From a checkpoint of a small transformer trained on Wikipedia.
Size: 14 layers, vocabulary 641.
Architecture: RMSNorm after each block, rotary positions, no biases in attention or MLP, untied embeddings, normalized queries and keys.
Training: a variant of Adam for these matrices, 13337 steps.
Each number is 128 + 32 x the weight over its row's rms, rounded and kept within 0 to 255. Layers, rows and columns count from 0. Numbers have three digits each. The size before them is the row's rms in percent of the matrix's.

# layer 9 MLP down (transposed), 704x256, rms 0.0942, rows 172-180, columns 0-255
091:083098109102118126105125149157138180131112154150151126188092161114112193146208101105116063106086153122120101137101168074127137128194106116201137137142158133152112108139118173121149111101060144085155178135125112134124118182136182086130194116118127147150107148115193118194163124141132057171091108139103082130121172143149129065085106137150072138141183120150138169095110164132136163122100104184121168145142106140094095044143138163119116124094135132114163102106174140119085082128155201143086130168140132162112090077113180098074150147113207133098145131083133084159169134069169074136133051045115140159127131083126134139116140121071138123177178116071138047139142162075097125122103159133109146138098182149126130102087085094119137092117114126123077138102148122154106142104104129
107:135123133131085093144168097128095188079157096138160086172116152103159163160161068144093178104128079121143136114093130148117114124190124108151139162120177159146133099120130192176132109113156111109155130108125101120108177116105129161119124073128199168164148158083098172109162176074099144173147125135096203080148129129104139146113143127154115133095088136096067109169090126152091142110103161136168078183184109122115084131113053162121119121108129156087097127129056164101116126081104095121160080189184107146125109153212109058147116127168105088116170134106153131145148118140101109119098151145075154103189110137148104098148173134164143085079139173153093127131171103127151162071119112098194114165101113172180189146084075171106098125151072063176125106089093129144157114069107129
102:072069145186127125137141074152162077168152125138126221165135103139134132082139129078124172135103157136161144133157139141132105117167087169125148099146091112177147119122145201127108180150112155118096065170142098091100100103132166140103157140106072071106067090101090135123096168178135094091165169131121189144109136127148157145097166090097128104105136081069122150055150099164147066141136129109107107120119134140000042134113105108123131090103100126105143117095148120140136097135126193178150103165085123083093164097122130133165107122136105138141116105151151156175040140145104114135140117146142078162107109149119110160138154129147126169190141130149167162150137109163083089115071151137141084142110065139137159112146125075145089103103182078094146169092151132130106082159148183
098:166149124099106038081143099080137172120170131107157097122134121122186092096127151132134080063141116152100134167084129159160201129125114128123061173130042147109111127096084117136147171113119115072115130130159180119083136116195173187114120099147116103091095120128137101121176161117057138070145136179129073140118169083153180094111144110109197106131147139127102125146100129120133178154134149188099187171111135085098126126094088125103196118093169144124101112171129165142089110113122112105110124076161103107140140177174108123207155134174115160087108110148139132121139103159115101124114135133103135109168111117131176105192191080166108106105101147106069129169127113164129081132115132111115151104195116085118179107187127198181173110101164089108045153095132146109117148120172102
101:109149130128126058182136102134116195105111121119168212085126141115170092080113099120105125123156124082138063136121136141084117103107162161099086133131112123187096193182099192121103149112168100126102087153108099108095131107122063128139150128089125092103105099136133136144153168159126145104143109167188132113145105101086152128117103161100144098105172171152203165120154124183169221139137103162144216124100135148121106130108111114145120145084078157164189112116204113092101101099108185145166098181068148159088151159120168117129143153186122112071154124163106117134175145133129180109122199108136162180147058132096157110145102087112130127164154099107133151192087086102134076188154058109094122151124141133146075125102106134127115132111145132157164095121166106067181167128153131
103:085174180122217193113118155112144163137121085105159113102119151102135180128155117138168136149137090139124178193083149124161166112171143123091132103132067097073093127126101106162044138141115111095115164117101171190167163127093131139091144139125135142119106136134153109146082123177126080112155103130141183164142156088127119162104098130165086105181126134169091091187188113154061160185087154086105157132127120105055179084140135069108182119206081164120171127129171089100156097132099150108129162174111132076147188125143165121160111145094137134136154122115155164204156101080212124099123131085112174089142101111093154190137137120114146123177122127127132123131115182104101132194170140123096124155138156177088101131171165156122122112125102169155122080123159111144174163176139103
098:169128171167132131115121136137124137150158101169106146139121015077142120118116127198110119106110144093108144164139111129070150154097105130113178154118097073126106162141050067087150128166144070081114139117107107060064078146118080145094130146137157117101135122088118120124073138079147085102156167141164094137101104081176076128162132133146093098079098168079133094107153081151104134159180114156136124075096137110127143137102117139094121127147139191162114107142140171119164148054148153112197148170214089054090144120135159074149112162080096130122164136115134175122109091100121165085095161137136138128084125123107126177191114118117127157194110128076130153120116098167089093160112155053105151165122106103169064109169137156084111097080181131139094131063105097122127122145112140
086:126134142107113170118124033164138138110072131122150157107070134130125090146156115081116156150151135114114141130155137131124138171113119103087124089112100106113140140169116157125136140087165101216145097109118106147120113104140136139092118153107158108149168107120173057179159127115143114131144119093150125094140146126129128084175159122135000121162140088132084145156164073103148097152134146176083109107143073161174140121131107164102123122103143182036093084171163182150147136138104122128139108074165118145174175151115104154091121127159135118093148133112138069174115144149133135255119158104084138132102147138140123115146189087134172111154157159094104168092158132127118108108184169100167142157118128113122135106091115138143187103136172134108026150112138131121202146093155111
097:107097192118104099156109083101152129167113120120100131129170131116125142120155170104109182100112129118115100112144111148061129153138138224128123152177146155200136079072101146142125124063134075125166179121114058191088145097107116101102093127125178119116147158160138159157144108145113160114113126163138118127135114146186104128161134145118137141153124144115134111090127102171124150160170135126110083154126130141176183157055130107084122081108111110133137117135126177145158101061094163057081199111132078154148048160131088127033142107122103105147135120186179121142089115142124035104134139086107138142167120137086117099103102185099112101118163113154156121119145127055199128062101096116114105156084148160142105113191131142122113129193120085143044154102169072129134074149099113
# layer 9 MLP gate, 704x256, rms 0.0964, rows 173-181, columns 0-255
105:130157077150152134093166116178121075171155124147155148171140135126161142128073107162118084167153117080061097051122140153169118122165099195132151129122152154134088128102096079145114116103108132089159083139101084126079179108085121148147131107115159127135121206205173065105134144062092110116084068086164118145124110157100135157158104099143129129110124126104178113136143130180116145094156082054138143183066139147121131158152068115151178135168056072090118109141089162118141091145149134101060113101158152149146174150143075153174142190112066113074148102134089159141130116139137185128124136161156154092118161189093163160145147103179088166101134140132140153129072131112143135068114157160142079096089152104092123131127104150142088160174085076176175167119129172100135133164130110
101:098130156113031159148093148123136169068070126130073078108123137105078109126103156137123165143124091187083077107119116211102150099156075120100161180138085139148097162091098118122141111176132071045099114117111134165173124133127161121146167144115106160111149133094157134128148125159142165174130165129160135140114123100140094163113124125111145115124075098148144066133164099128161105046088149111116122136171155119129102134103157072165165148174123204124148084198125106143103122200132134137177093112127144167203173127092136145171137128202137132139098124111115127115152113131092155150073090076129217091094096115114178139121077121140136129088074074182129137071155169133198113104137114139081117167140146170142139143135152117104143172140071169169139144175137177156095109112089130
099:065132112136167131175140157126150186119141147097078059110132188149176098052076148173144158129111080177104125150149047192114146137106132159192099105101145166181083161134046101154115121149090119130153105099129100128127086078179169162122140181074135116140140112145100121088115154138109143132187114177162168175117127151164121162141099119116141103124159140164116148186159090132116128108157148101078157120155106048117074150124142088087149168149143138098107168123111137089163143123172190108108099075110144188138148175145130122143087166095114154110154146111078160162198090129161144135107132080176184133081087141142106181120135073098163147097120103143120092090098073107115174110105105122088155168052129142095105091087099129104168089174157117161121088121125128132142135164086131
100:104113055132145123127176157102133154118130103098082132122141113178110106133175103140173130138154127158068128162119110152122149097139164178144118165146174178118099119135074143131156126161115092127086115131140113105104161174136093133100092099128158145186148140149114071145193125105114085137186140139133149158144136154150103146092046194120083139089109187132148143106142113156158142083116107069126061171091089143091147189054135114110116108196174130118090138164127199167173120203164105147099128121161141179169119126080129123153150166198095164116123079159149131142106083116135141136194140106133160108135062136115116170112123137215060140125153145133161214098138145147126129086172117155191141115129053103130158073154136107140081129118093087083136128108119051151154076136136136
102:085173096107134118144116156139176115137059143147082101196103157128099160149077122112134120155130172078144191072115171120120127139166112147131102107144127075139160229101101133150079141089161115145126065149074101132119184119117159065092106108089093155185078097109184087149122148064138074117115101126157153166079221116146158124107116126161119089092125109145164049125146119160151084103165135214143129074156087127125143202115073131137143133115178109137130122140102109123125192171104133109161116104148176115130116150130116100173118159192096159136106131131103147095143090096124126134132133166108150103099119121194106151116169113198112112157167133096161180078141111110141154098122054171091126151077122155075114133084087163123136087102080175109123133125161147122112140131115180
096:151102090115129101166141134182133144099155098154110113096156076150114076119153121136141147114098145138151096127138097112103085198107140149116103093118098132152080191103159119209153110102138169059068097097115132112152130127191151130158148150117123169154109153131120124126120194161121025101158139099146158190155087158100170112094089216105087157132152147150094130151136184084142116061126113222088179186104067154153157053120136121148190186150159163142084085198081096153166158143135127143131148108141198152169073129176111140164098130155091117157160112135149120156148114090122144149169143082137149104096100150141139140108141123122144140171101121120110174106183058138153121135100128136124123139108056089125156106174060143135153166132136161150095127133182103143124165120108128
099:099152146141119129144109130152148144115164111101112125136122136128126135129164159155109133169096102158084120067126116095095123103167106145090077134135108132140052127138053108192150121168124156093136131103097111153113171086087154113128163160091148136110116168117091084141112161104096157111168192137186106112146112197189097179114118090218130142126098173155142116135098172131124131115171132111128139103147152176118119156168137112079105150173082084145031106077107139149101133159132134105088137095079146153146218138108087092147125149096150126165044042086110183115161119135122074121134111169153173101133065092086103197171131129137093173128124159121111137135101138125140117158082134134083098140081078109074123130138176177113120078188126104167171137150057045137151119138108120
098:113063103102159160096098161133171106089099138141053113168112162138105086118138131146122125160084107164190095094084114141145126157128167115098124089161102080185123203068143116171160177138112146097137095147117090127142107072149167139174132148082094092140152165134113087059136183104173138071151132123150146215061151168177132068113130157089110133099199109163120152155083146129193113154113158114131118150137072149160116138142109089161128120100178156069124209112129103107154114157168123097190111130120146195152153136147120117188091166171119145079099106115100127128134090116099142138098156134100102152131132134052094135139129085127160125155173153084118177115063109142176091159139135094109115096141166120138151079082157158073116164078142131112144163137111079193154168120123115
101:112086114123142142154131116145151164117134121141131143147175155133159130187079127164069158173142122176110106130130037125115151176162069137153111107104141070072134122120119138101132152119150153114147129104078125115158122158140131146126204141120129128122126130145125083091147131058113091098120054139167141217150116154152117100150143141122130138128125170187093135084157111071185111101130098083093097151067151116080147116099128116076152140129127097118124088096175122156197045155109193136160165153150062101156087082174099142128132152083108136163082079113105107196184113085110126144206099144144133106107085187173126133109090131148085164115161065127109185141129158115094094078175138128096134163139137166139103139122121059151076106141147159105121119146191142148047093116082150
# layer 9 MLP up, 704x256, rms 0.1, rows 173-180, columns 0-255
105:092000175142129136115098042173112118145049130163074110099117092193082115131133113132095165140146139110147043156156097125138130134124168101070090127119135104137113094106110109111126130155158135112175090072172149127096163098188185116111161146113102073134149106131130104126158123113151146119109080104119106161119135119183126100145164173126137094155133137167129160149139122139099096141102175135085077129132189150132121158104224149086151176111119176168154152111125089103153164128109177094162142155111191136080148187117063124125145183122096175135094066107093054122102119145078142152138170134133125174092120184130108108112084100101135169105135178119081168123060150151107127186124157100137161116118132122118145098119174122151073076088145149112141106098091129092141068124150130
102:105146141112106195121117160110145109065152108136073148094128127134106142171113147132134167123095112153127116136104093129114062151193131171129108148179193124122130148073180156130139063114138117114102133140186107138129157180063141124118151143099109192101112122111151141157117111116161145095116141131103052075104144082084121094166124176130187071102122149147189113105094071160201182214166087128095148145107119123101081094154122173138149127166188140152136131161144183089088123103122101093125160191136064183167170101086116136123089176201129107132122111082152123121207145150118147119149151134132179081172091075115163180160133096119156117089146167103111074152159143150121094116121167106177108151119168115137092161137100181052142157114142160135171131185146145141143124102154136
100:148141120121089102117127078159164099032120116094108147084078105106070147141159073086102086095118127089135112094148108113099144129063171118118142114137117103156132103137148115105132143139129139164165145126127140190139136140111032086116167054183142189100138179125131090117132169113106054084140151080137141146119102067109181122119110164120101167105151110152143129128185187160180099117099195167162120145125124133089180088096171213154110129116131051095118165186138127177133114140144139152206161162144105139083108120114141084154154101140134133092120149074145118108059099146086138087151114145132075133177130133148121132160081161127100074136118137104093167138131099119134073161164184154125109091177114131136140115165185171190143142103105098079101114198111138133075099134121146
100:147159132169143154059168150114096069130138123163080105137112092126068076109148178124052147214132187146147088126198097126087113176131136163127097119146131117170098180059126148141182075149156128124157188122142143071118142129149129138067116105158149129163105109162163072157104117116135112108113124096124131077132140095078144157137147109111085087173157159193074073235099104171149139140122143144136106161103061184191060088093173121113130115175149128097110197136100127130175124099133116103143156128148123149109162100139092123121163113119145114201109190099050092151107098210130097103175115130115153099132177146145121116114138156132166138119108127166085182164177124150117087129118131079169180169106121087112148104113127152116117123092149079134126127139133121104123130139116131
102:135173119110170111118144119154192148141128108063093137131170128140168140136130122114144161072166168167107176155160154112061143182095172094174154159153127104158081086084103118133135059109119123120183158162124196084131156093128111109150148079124217100107104141152159129152175104089146122132110119145100182128198137167113143120103165181103085063098162209069159162138059145145099111141066152140147098141139110147102158121101119111143096140119137137095129112073122115156124127129088147093177118130130135130150100178154191081095105151147085112142155107105170165149144118080164148103158133169119099166060088119140071099101130146069137161139049170108108145064092136095098131128113092071143110199085086106099172103135129091118170101144120160144175116166125111086149152118186117
096:167139108126141098105152118066092135094192124138141115160130165125094098121104148139123114168149118117132139137138138113094141106161136119159141130136122162154055123124136124144102114187129142136172098112197174129115105106183110144142140138119132080178154096116129112136161125098118111159125125123129126096129096131124109112154177114127097194081187147177151122117099177078158140137145149176154069155138162138197093109061140113120123149138063150135125122090095044090122104154129093168160150103163154139213151096132077149161181087188162080103107142092153083171159071152164094171135089057165064172103138164142093060088094146152087141102172128201133106174111139059095158113112099172096122170133172106094117163179098094163151168144087132177183135077116185131086162160140162
101:118119079118175153158146078097097141091148100157233183114129110184095133128085110122100153116169159139112113126145088129104143124157119144160104123106122130148172098123171077131050162146121146136094145078162131127199200227113095151123176114141061114094138113140137120055121138147141172119156089088168124146127140151152085100121172136099140169158148155134117086063201066100138146144165085112177146143109160077159161159121128147143128178153175157139167136142123095075109080133144119140121112182125140136176089091165110167140105144152091147136121103129106131071094107133084127152144130089139118126065116128099136061120136127151026115182174160138083094123108111134127133119150114181133106157143062155168129070133106107138043141138116123100148128183139116061113076135147110
092:172144153117161148075150109127140108124092132136152097144131121100153145115101048105175115093120130088130098154124133076105104161127139116114121190132052096144176148191151095130157178139118126131100127175059150085103107169113143109079116167128080075120137139160149126153130133083148085142150145118121143086056124167123080129172106118125099107165140137112153115104110090113144132086063095097128166095177119160176141129154065122163113126117117118093112162157132130113072085087177069099125149087205142058122221084148100127096064112135191168157139118153110116115149081124141162124098139125096176118130161114141104123142149113163195048161161153195143082112171200071093155131167096137093148128123141134135152139087193109110148082121113124178149183143143134117193162070125148